Part of a small language model's weights.
Size: 15 layers, width 192, MLP 768 squared ReLU, vocabulary 32768, 32.2M parameters.
Architecture: RMSNorm before each block, rotary positions, untied embeddings, some layers without attention, shifted keys, gated attention, value embeddings, a smear gate, capped logits.
Each number is 50 + 10 x the weight over its row's rms, rounded and kept within 0 to 99. Layers, rows and columns count from 0. The size before them is the row's rms in percent of the matrix's.

# layer 4 MLP up, 768x192, rms 0.0533, rows 648-681, columns 96-191
097:56 46 68 48 52 41 48 49 34 46 51 60 42 44 54 46 51 43 44 60 33 30 41 61 63 46 51 45 61 43 47 41 40 54 51 39 45 36 46 57 46 63 48 50 49 60 34 40 53 54 58 54 42 50 72 58 62 49 62 53 38 45 42 51 43 41 62 49 44 35 63 45 53 66 48 53 59 54 65 39 47 54 50 43 68 39 47 52 50 54 60 60 50 59 66 58
115:46 56 57 58 38 62 59 47 35 63 45 54 51 50 56 68 50 50 64 57 56 37 41 39 71 56 31 55 65 62 53 42 50 54 55 56 48 52 53 63 50 35 49 55 49 53 66 73 27 63 37 56 50 52 52 61 48 39 55 61 37 41 50 37 51 40 26 63 60 38 39 43 53 53 53 76 46 46 52 49 50 38 31 41 57 52 46 62 48 48 44 74 56 35 48 49
095:35 40 60 39 61 52 47 52 63 28 46 51 48 40 46 31 52 55 47 64 40 46 60 43 67 53 44 52 40 38 55 53 48 64 51 52 70 52 36 60 68 37 63 37 65 57 42 52 54 57 59 44 35 50 70 59 37 44 44 41 55 43 42 50 49 56 60 50 44 56 54 47 58 55 54 63 47 38 49 42 39 51 54 51 25 45 38 46 53 43 63 45 44 48 50 58
107:42 52 58 42 39 62 46 69 55 58 36 56 61 51 40 61 59 59 41 50 39 49 49 57 55 37 43 61 44 36 65 33 43 63 50 53 48 52 57 51 36 55 48 44 48 42 46 54 37 52 52 44 61 44 52 54 54 48 44 44 53 44 47 47 45 62 54 48 53 59 41 26 47 67 42 44 42 60 49 50 28 65 24 68 42 52 39 54 34 61 36 49 50 62 43 40
092:55 43 29 38 40 44 31 44 60 63 40 26 41 44 63 47 63 61 53 45 57 54 46 25 50 52 38 53 37 34 57 39 15 52 54 54 56 66 59 52 49 55 60 41 44 49 41 69 61 41 59 52 60 59 52 42 50 50 44 33 45 52 58 56 53 49 38 42 47 44 51 55 60 55 49 41 58 55 50 65 56 32 58 56 63 46 48 53 50 60 60 50 59 66 44 46
095:58 50 52 70 45 34 61 40 60 37 50 43 40 57 48 38 37 54 48 63 53 54 69 52 69 51 48 29 59 51 40 57 51 63 37 62 49 54 60 54 50 78 58 57 53 66 53 64 67 47 56 51 48 71 40 46 47 58 54 51 56 66 67 69 65 47 53 44 49 44 44 36 46 59 42 43 43 39 36 49 39 36 50 69 41 41 49 36 38 44 39 55 78 39 46 49
105:64 59 64 50 66 41 72 62 57 53 52 70 67 69 58 43 58 40 65 35 54 36 51 58 60 41 61 63 52 46 35 59 50 38 61 53 49 56 42 46 42 49 40 53 68 40 55 54 41 54 55 57 58 65 37 50 64 43 50 53 54 53 57 66 53 46 53 37 42 57 56 43 46 40 40 62 54 50 46 34 38 53 35 54 48 68 50 48 40 52 40 62 23 46 67 41
098:56 46 41 51 45 53 49 52 44 58 29 54 63 50 30 41 52 71 50 49 56 52 52 42 47 30 57 58 46 57 50 56 58 49 30 53 60 46 48 53 42 35 34 42 54 62 47 40 58 52 49 55 72 48 73 36 60 36 31 61 37 44 49 56 40 34 55 58 66 58 53 32 44 39 55 37 50 63 50 40 48 60 55 44 47 60 82 57 59 40 70 62 39 57 52 44
106:48 46 72 45 44 55 50 47 41 56 41 45 54 69 37 63 32 54 64 47 52 45 71 38 57 47 47 49 47 57 59 41 45 44 62 48 56 38 53 47 41 47 59 60 57 61 50 50 58 61 56 65 63 49 44 54 49 62 40 50 59 57 28 55 46 38 57 45 42 58 46 50 53 58 71 63 40 37 36 41 49 64 45 50 39 48 53 35 41 56 39 56 53 27 37 53
098:58 76 52 48 40 55 58 53 67 59 72 66 53 54 39 46 50 30 43 75 47 45 29 46 40 58 43 48 57 55 53 39 54 43 62 45 53 60 61 35 56 54 53 47 66 64 51 50 43 47 43 39 51 55 54 49 61 48 56 54 53 48 54 61 38 57 73 45 45 39 59 54 40 63 47 50 27 57 60 35 69 61 47 47 43 40 45 31 59 35 50 53 47 47 71 52
096:43 59 46 43 43 44 32 52 51 50 53 44 64 46 47 50 32 60 62 51 49 51 49 32 54 54 64 33 35 39 43 49 56 44 37 50 67 64 52 50 39 40 52 34 50 45 48 50 41 55 33 52 58 46 47 42 37 39 47 45 59 44 56 45 63 43 42 39 35 52 33 64 51 68 42 54 47 51 49 56 59 21 49 57 47 36 57 50 32 70 54 60 47 54 47 51
105:65 62 50 23 55 35 62 46 61 53 46 52 51 54 61 55 32 41 46 47 53 57 33 48 52 58 57 54 61 55 58 46 54 59 52 26 37 44 49 57 44 62 65 57 37 60 58 55 55 55 40 65 60 67 64 53 54 54 54 50 49 46 57 32 53 41 36 38 56 29 54 49 56 51 39 57 42 47 44 72 49 55 47 37 62 68 47 39 51 55 48 58 57 56 54 51
097:58 63 50 59 48 52 54 58 28 54 51 64 47 41 51 41 51 42 42 46 54 58 70 47 44 39 71 81 59 50 64 35 71 45 52 44 43 46 62 68 81 57 48 53 41 50 49 47 52 53 59 61 60 44 46 71 55 60 51 51 45 48 60 41 46 35 36 56 41 49 37 43 57 40 65 30 55 48 43 51 46 34 63 42 47 67 50 52 62 57 47 57 44 53 45 48
102:46 44 38 58 54 42 48 40 73 41 58 55 51 45 65 52 32 43 75 47 35 50 56 35 58 46 65 46 53 46 47 41 39 35 70 49 46 47 38 26 63 45 44 65 59 44 42 45 61 44 41 62 52 40 52 48 59 51 39 68 54 68 53 38 53 54 41 40 58 67 47 51 41 40 46 52 47 30 41 55 46 61 59 72 42 39 42 40 63 51 57 45 64 67 60 63
090:42 58 36 44 63 67 61 44 52 39 57 45 45 54 39 42 39 59 60 38 46 35 39 56 49 53 61 46 55 50 53 63 38 54 68 52 48 76 54 63 42 59 62 66 36 40 58 42 47 38 50 44 55 52 52 55 68 46 40 53 55 48 34 71 38 45 37 69 47 37 32 36 59 33 50 48 51 48 33 39 56 62 47 56 43 30 52 67 49 39 43 51 53 61 44 50
088:48 46 56 37 46 57 50 36 42 43 63 51 49 50 49 54 51 49 68 59 57 47 73 65 51 53 63 42 57 48 42 65 72 45 53 54 37 53 52 50 63 35 52 43 49 45 44 53 50 40 56 46 43 54 27 65 62 47 52 40 50 66 54 39 69 58 45 59 65 44 49 43 55 34 43 45 55 38 40 44 62 46 62 38 71 59 43 53 48 53 63 55 44 47 45 38
099:41 51 60 57 41 47 48 61 58 60 63 41 53 52 50 63 67 48 41 52 40 58 35 43 53 40 52 51 28 52 64 52 49 43 37 29 53 62 43 36 47 46 50 36 55 34 61 42 52 67 60 58 35 46 55 67 48 42 52 49 61 54 50 44 49 39 58 28 51 57 48 33 52 64 56 58 14 50 48 47 60 52 47 32 46 53 43 52 53 36 32 54 53 47 51 49
107:48 37 49 56 44 62 54 51 50 49 46 51 53 42 61 45 53 45 68 35 38 46 63 47 46 50 54 40 71 55 46 35 32 18 38 63 35 34 51 65 57 21 45 60 41 62 52 58 59 51 69 66 39 58 49 50 60 60 36 46 58 57 48 45 64 35 54 52 24 50 59 57 34 48 57 58 41 51 46 44 55 50 51 50 50 59 43 42 33 65 51 52 53 25 57 37
098:25 39 43 46 55 66 64 45 43 51 58 35 59 45 58 49 53 63 56 65 36 51 43 52 63 51 53 48 32 33 54 54 64 66 45 60 52 45 39 49 62 64 70 48 39 29 39 49 46 35 63 53 55 57 61 47 60 59 52 44 45 65 43 58 62 42 61 57 34 37 48 51 48 49 69 42 38 47 46 39 57 46 42 38 53 68 46 52 44 64 52 54 47 56 66 55
102:40 64 46 53 57 45 36 37 56 48 61 39 42 59 55 48 40 28 47 45 53 58 54 35 53 56 31 38 42 38 60 30 51 43 52 55 68 43 46 46 55 56 56 45 57 41 40 64 36 37 46 43 47 46 34 72 49 57 41 58 42 43 39 54 60 62 41 28 46 51 38 55 46 44 53 60 57 44 41 65 67 71 62 65 58 65 67 18 53 55 43 41 57 56 68 39
094:50 60 72 50 53 41 42 32 62 56 42 43 37 62 52 58 36 38 49 44 56 56 52 60 51 43 41 48 43 58 47 52 41 54 66 66 51 41 45 44 53 27 74 40 53 36 28 58 56 42 58 70 49 47 26 59 51 36 47 37 44 49 46 53 55 49 59 41 68 37 44 48 46 51 56 32 45 37 58 46 51 48 47 49 48 57 67 45 56 50 62 66 46 55 35 48
113:72 43 50 79 39 39 55 38 56 49 53 48 38 57 52 72 48 60 39 67 54 60 43 60 61 42 46 59 42 64 58 48 65 60 58 38 70 48 38 47 49 55 54 49 49 45 47 74 40 46 41 51 53 37 53 56 46 54 58 45 44 37 58 35 64 56 55 47 51 46 42 52 65 44 56 34 57 57 51 49 38 72 45 62 48 49 59 71 41 48 36 43 67 54 48 33
093:46 56 61 42 57 58 55 64 53 45 65 41 32 52 51 46 46 64 41 34 43 62 38 44 61 34 36 39 46 38 51 50 42 57 60 61 53 35 52 36 33 43 53 66 49 63 42 40 50 44 79 66 56 52 35 60 37 43 32 52 45 58 57 41 49 65 48 64 44 41 65 63 37 40 47 33 59 64 61 52 57 57 61 39 56 48 63 57 45 45 56 59 54 48 53 57
094:44 49 54 53 40 63 47 41 48 54 32 52 39 30 55 53 56 53 63 39 60 59 46 36 39 45 52 35 37 74 54 56 45 52 49 60 65 59 44 49 50 54 60 60 53 51 47 41 42 62 44 51 51 36 47 62 47 50 52 41 52 53 37 54 32 50 50 63 52 55 63 55 29 50 40 42 41 58 37 50 50 47 34 37 59 52 64 51 47 35 38 47 44 46 67 55
092:43 41 48 67 61 46 68 47 64 35 37 42 56 47 42 62 35 42 40 51 54 49 46 43 53 39 35 64 54 48 38 45 54 40 35 38 37 50 55 40 48 49 52 44 66 47 46 46 60 47 40 58 59 59 37 46 66 56 50 44 40 39 46 43 52 43 38 42 45 36 49 55 67 55 43 39 58 50 21 67 62 52 26 34 60 46 45 52 47 45 38 37 55 48 59 54
091:50 42 48 40 31 66 65 60 59 51 48 39 45 54 47 48 24 66 63 66 64 44 41 27 49 66 35 53 47 54 48 47 61 57 68 41 58 43 46 57 45 53 32 56 53 41 50 72 54 46 47 34 42 57 43 43 59 56 58 42 30 50 59 57 56 44 60 22 39 50 37 40 35 45 59 51 36 39 45 51 35 55 34 55 44 50 44 50 42 39 58 47 52 55 61 46
099:51 46 67 44 55 56 54 62 47 38 54 63 52 48 56 56 68 65 71 42 61 74 52 53 61 50 45 35 33 77 42 55 49 47 47 56 56 51 63 40 63 57 40 63 50 38 46 38 50 52 50 45 47 48 42 61 56 51 55 48 69 41 53 48 44 48 59 52 51 60 63 38 27 36 74 38 44 58 39 58 47 53 46 53 33 57 42 46 33 41 49 42 47 59 50 29
100:64 48 52 42 65 64 56 73 62 47 51 56 43 46 54 31 74 54 62 64 61 67 50 67 43 46 55 46 58 45 36 60 67 64 43 53 59 48 53 38 48 42 43 50 45 59 61 43 49 61 46 52 58 38 70 24 64 57 46 57 47 41 59 64 39 31 50 33 65 45 57 54 73 43 44 39 63 55 36 62 50 47 57 49 59 53 58 54 72 57 60 61 50 55 44 54
094:25 61 57 55 50 51 43 47 37 59 51 63 56 44 54 42 38 72 42 55 53 43 35 38 61 50 74 52 51 59 63 31 66 50 41 62 49 42 47 43 51 61 53 40 56 43 45 58 68 35 51 33 54 55 38 47 49 46 47 42 70 70 52 49 57 40 53 39 62 58 70 49 58 56 43 52 64 69 53 42 46 64 40 58 29 54 43 46 48 73 44 53 57 35 52 62
106:55 61 64 51 48 29 54 38 36 46 61 53 49 45 66 43 56 42 55 19 40 55 53 59 56 79 49 45 42 43 57 56 51 58 52 63 67 60 42 45 63 57 40 30 40 48 52 60 54 49 42 40 44 66 46 66 43 45 41 48 63 53 47 38 62 43 56 50 49 55 55 27 52 62 44 50 80 53 50 41 43 53 37 50 42 53 36 60 64 45 57 60 45 46 60 58
105:41 50 41 39 46 48 31 37 63 28 56 37 32 40 56 43 51 40 40 52 49 41 51 29 54 52 51 56 39 42 60 41 49 40 67 62 57 38 51 43 47 34 57 45 29 65 57 44 57 65 51 50 41 39 61 57 41 62 47 53 42 55 47 57 56 76 66 53 46 45 52 35 64 44 56 50 49 47 52 69 47 47 66 35 70 59 53 46 48 38 74 53 61 44 54 51
102:52 45 57 58 61 47 52 62 48 35 62 62 67 38 83 53 38 53 46 44 40 70 50 39 81 50 42 29 39 59 54 28 39 54 43 43 36 44 47 45 51 50 46 71 44 58 55 41 52 51 66 38 44 64 44 49 48 49 55 45 50 43 39 65 65 49 34 63 43 46 46 56 47 61 57 62 46 39 55 47 40 50 38 41 33 48 34 55 38 68 55 47 48 51 57 66
088:66 43 40 56 49 76 74 57 66 26 46 60 55 58 42 71 43 66 49 52 54 66 50 46 37 51 54 58 41 51 63 40 72 33 62 40 47 47 36 57 61 49 41 51 49 53 45 47 48 61 66 52 53 49 55 45 69 47 55 57 48 41 71 43 63 46 43 70 53 45 52 53 43 55 43 53 34 60 53 65 46 52 60 58 55 55 42 51 61 48 49 52 37 48 63 48
084:50 47 46 77 38 44 53 40 48 56 43 52 58 25 32 44 28 59 43 49 36 46 49 43 63 51 45 56 57 70 54 56 45 53 52 37 51 51 55 49 59 53 58 42 58 48 47 51 64 59 67 12 52 48 37 62 46 62 37 54 56 47 43 63 59 64 47 62 27 41 42 50 46 42 56 36 38 32 60 47 55 57 59 52 55 49 61 67 54 54 56 59 30 57 46 51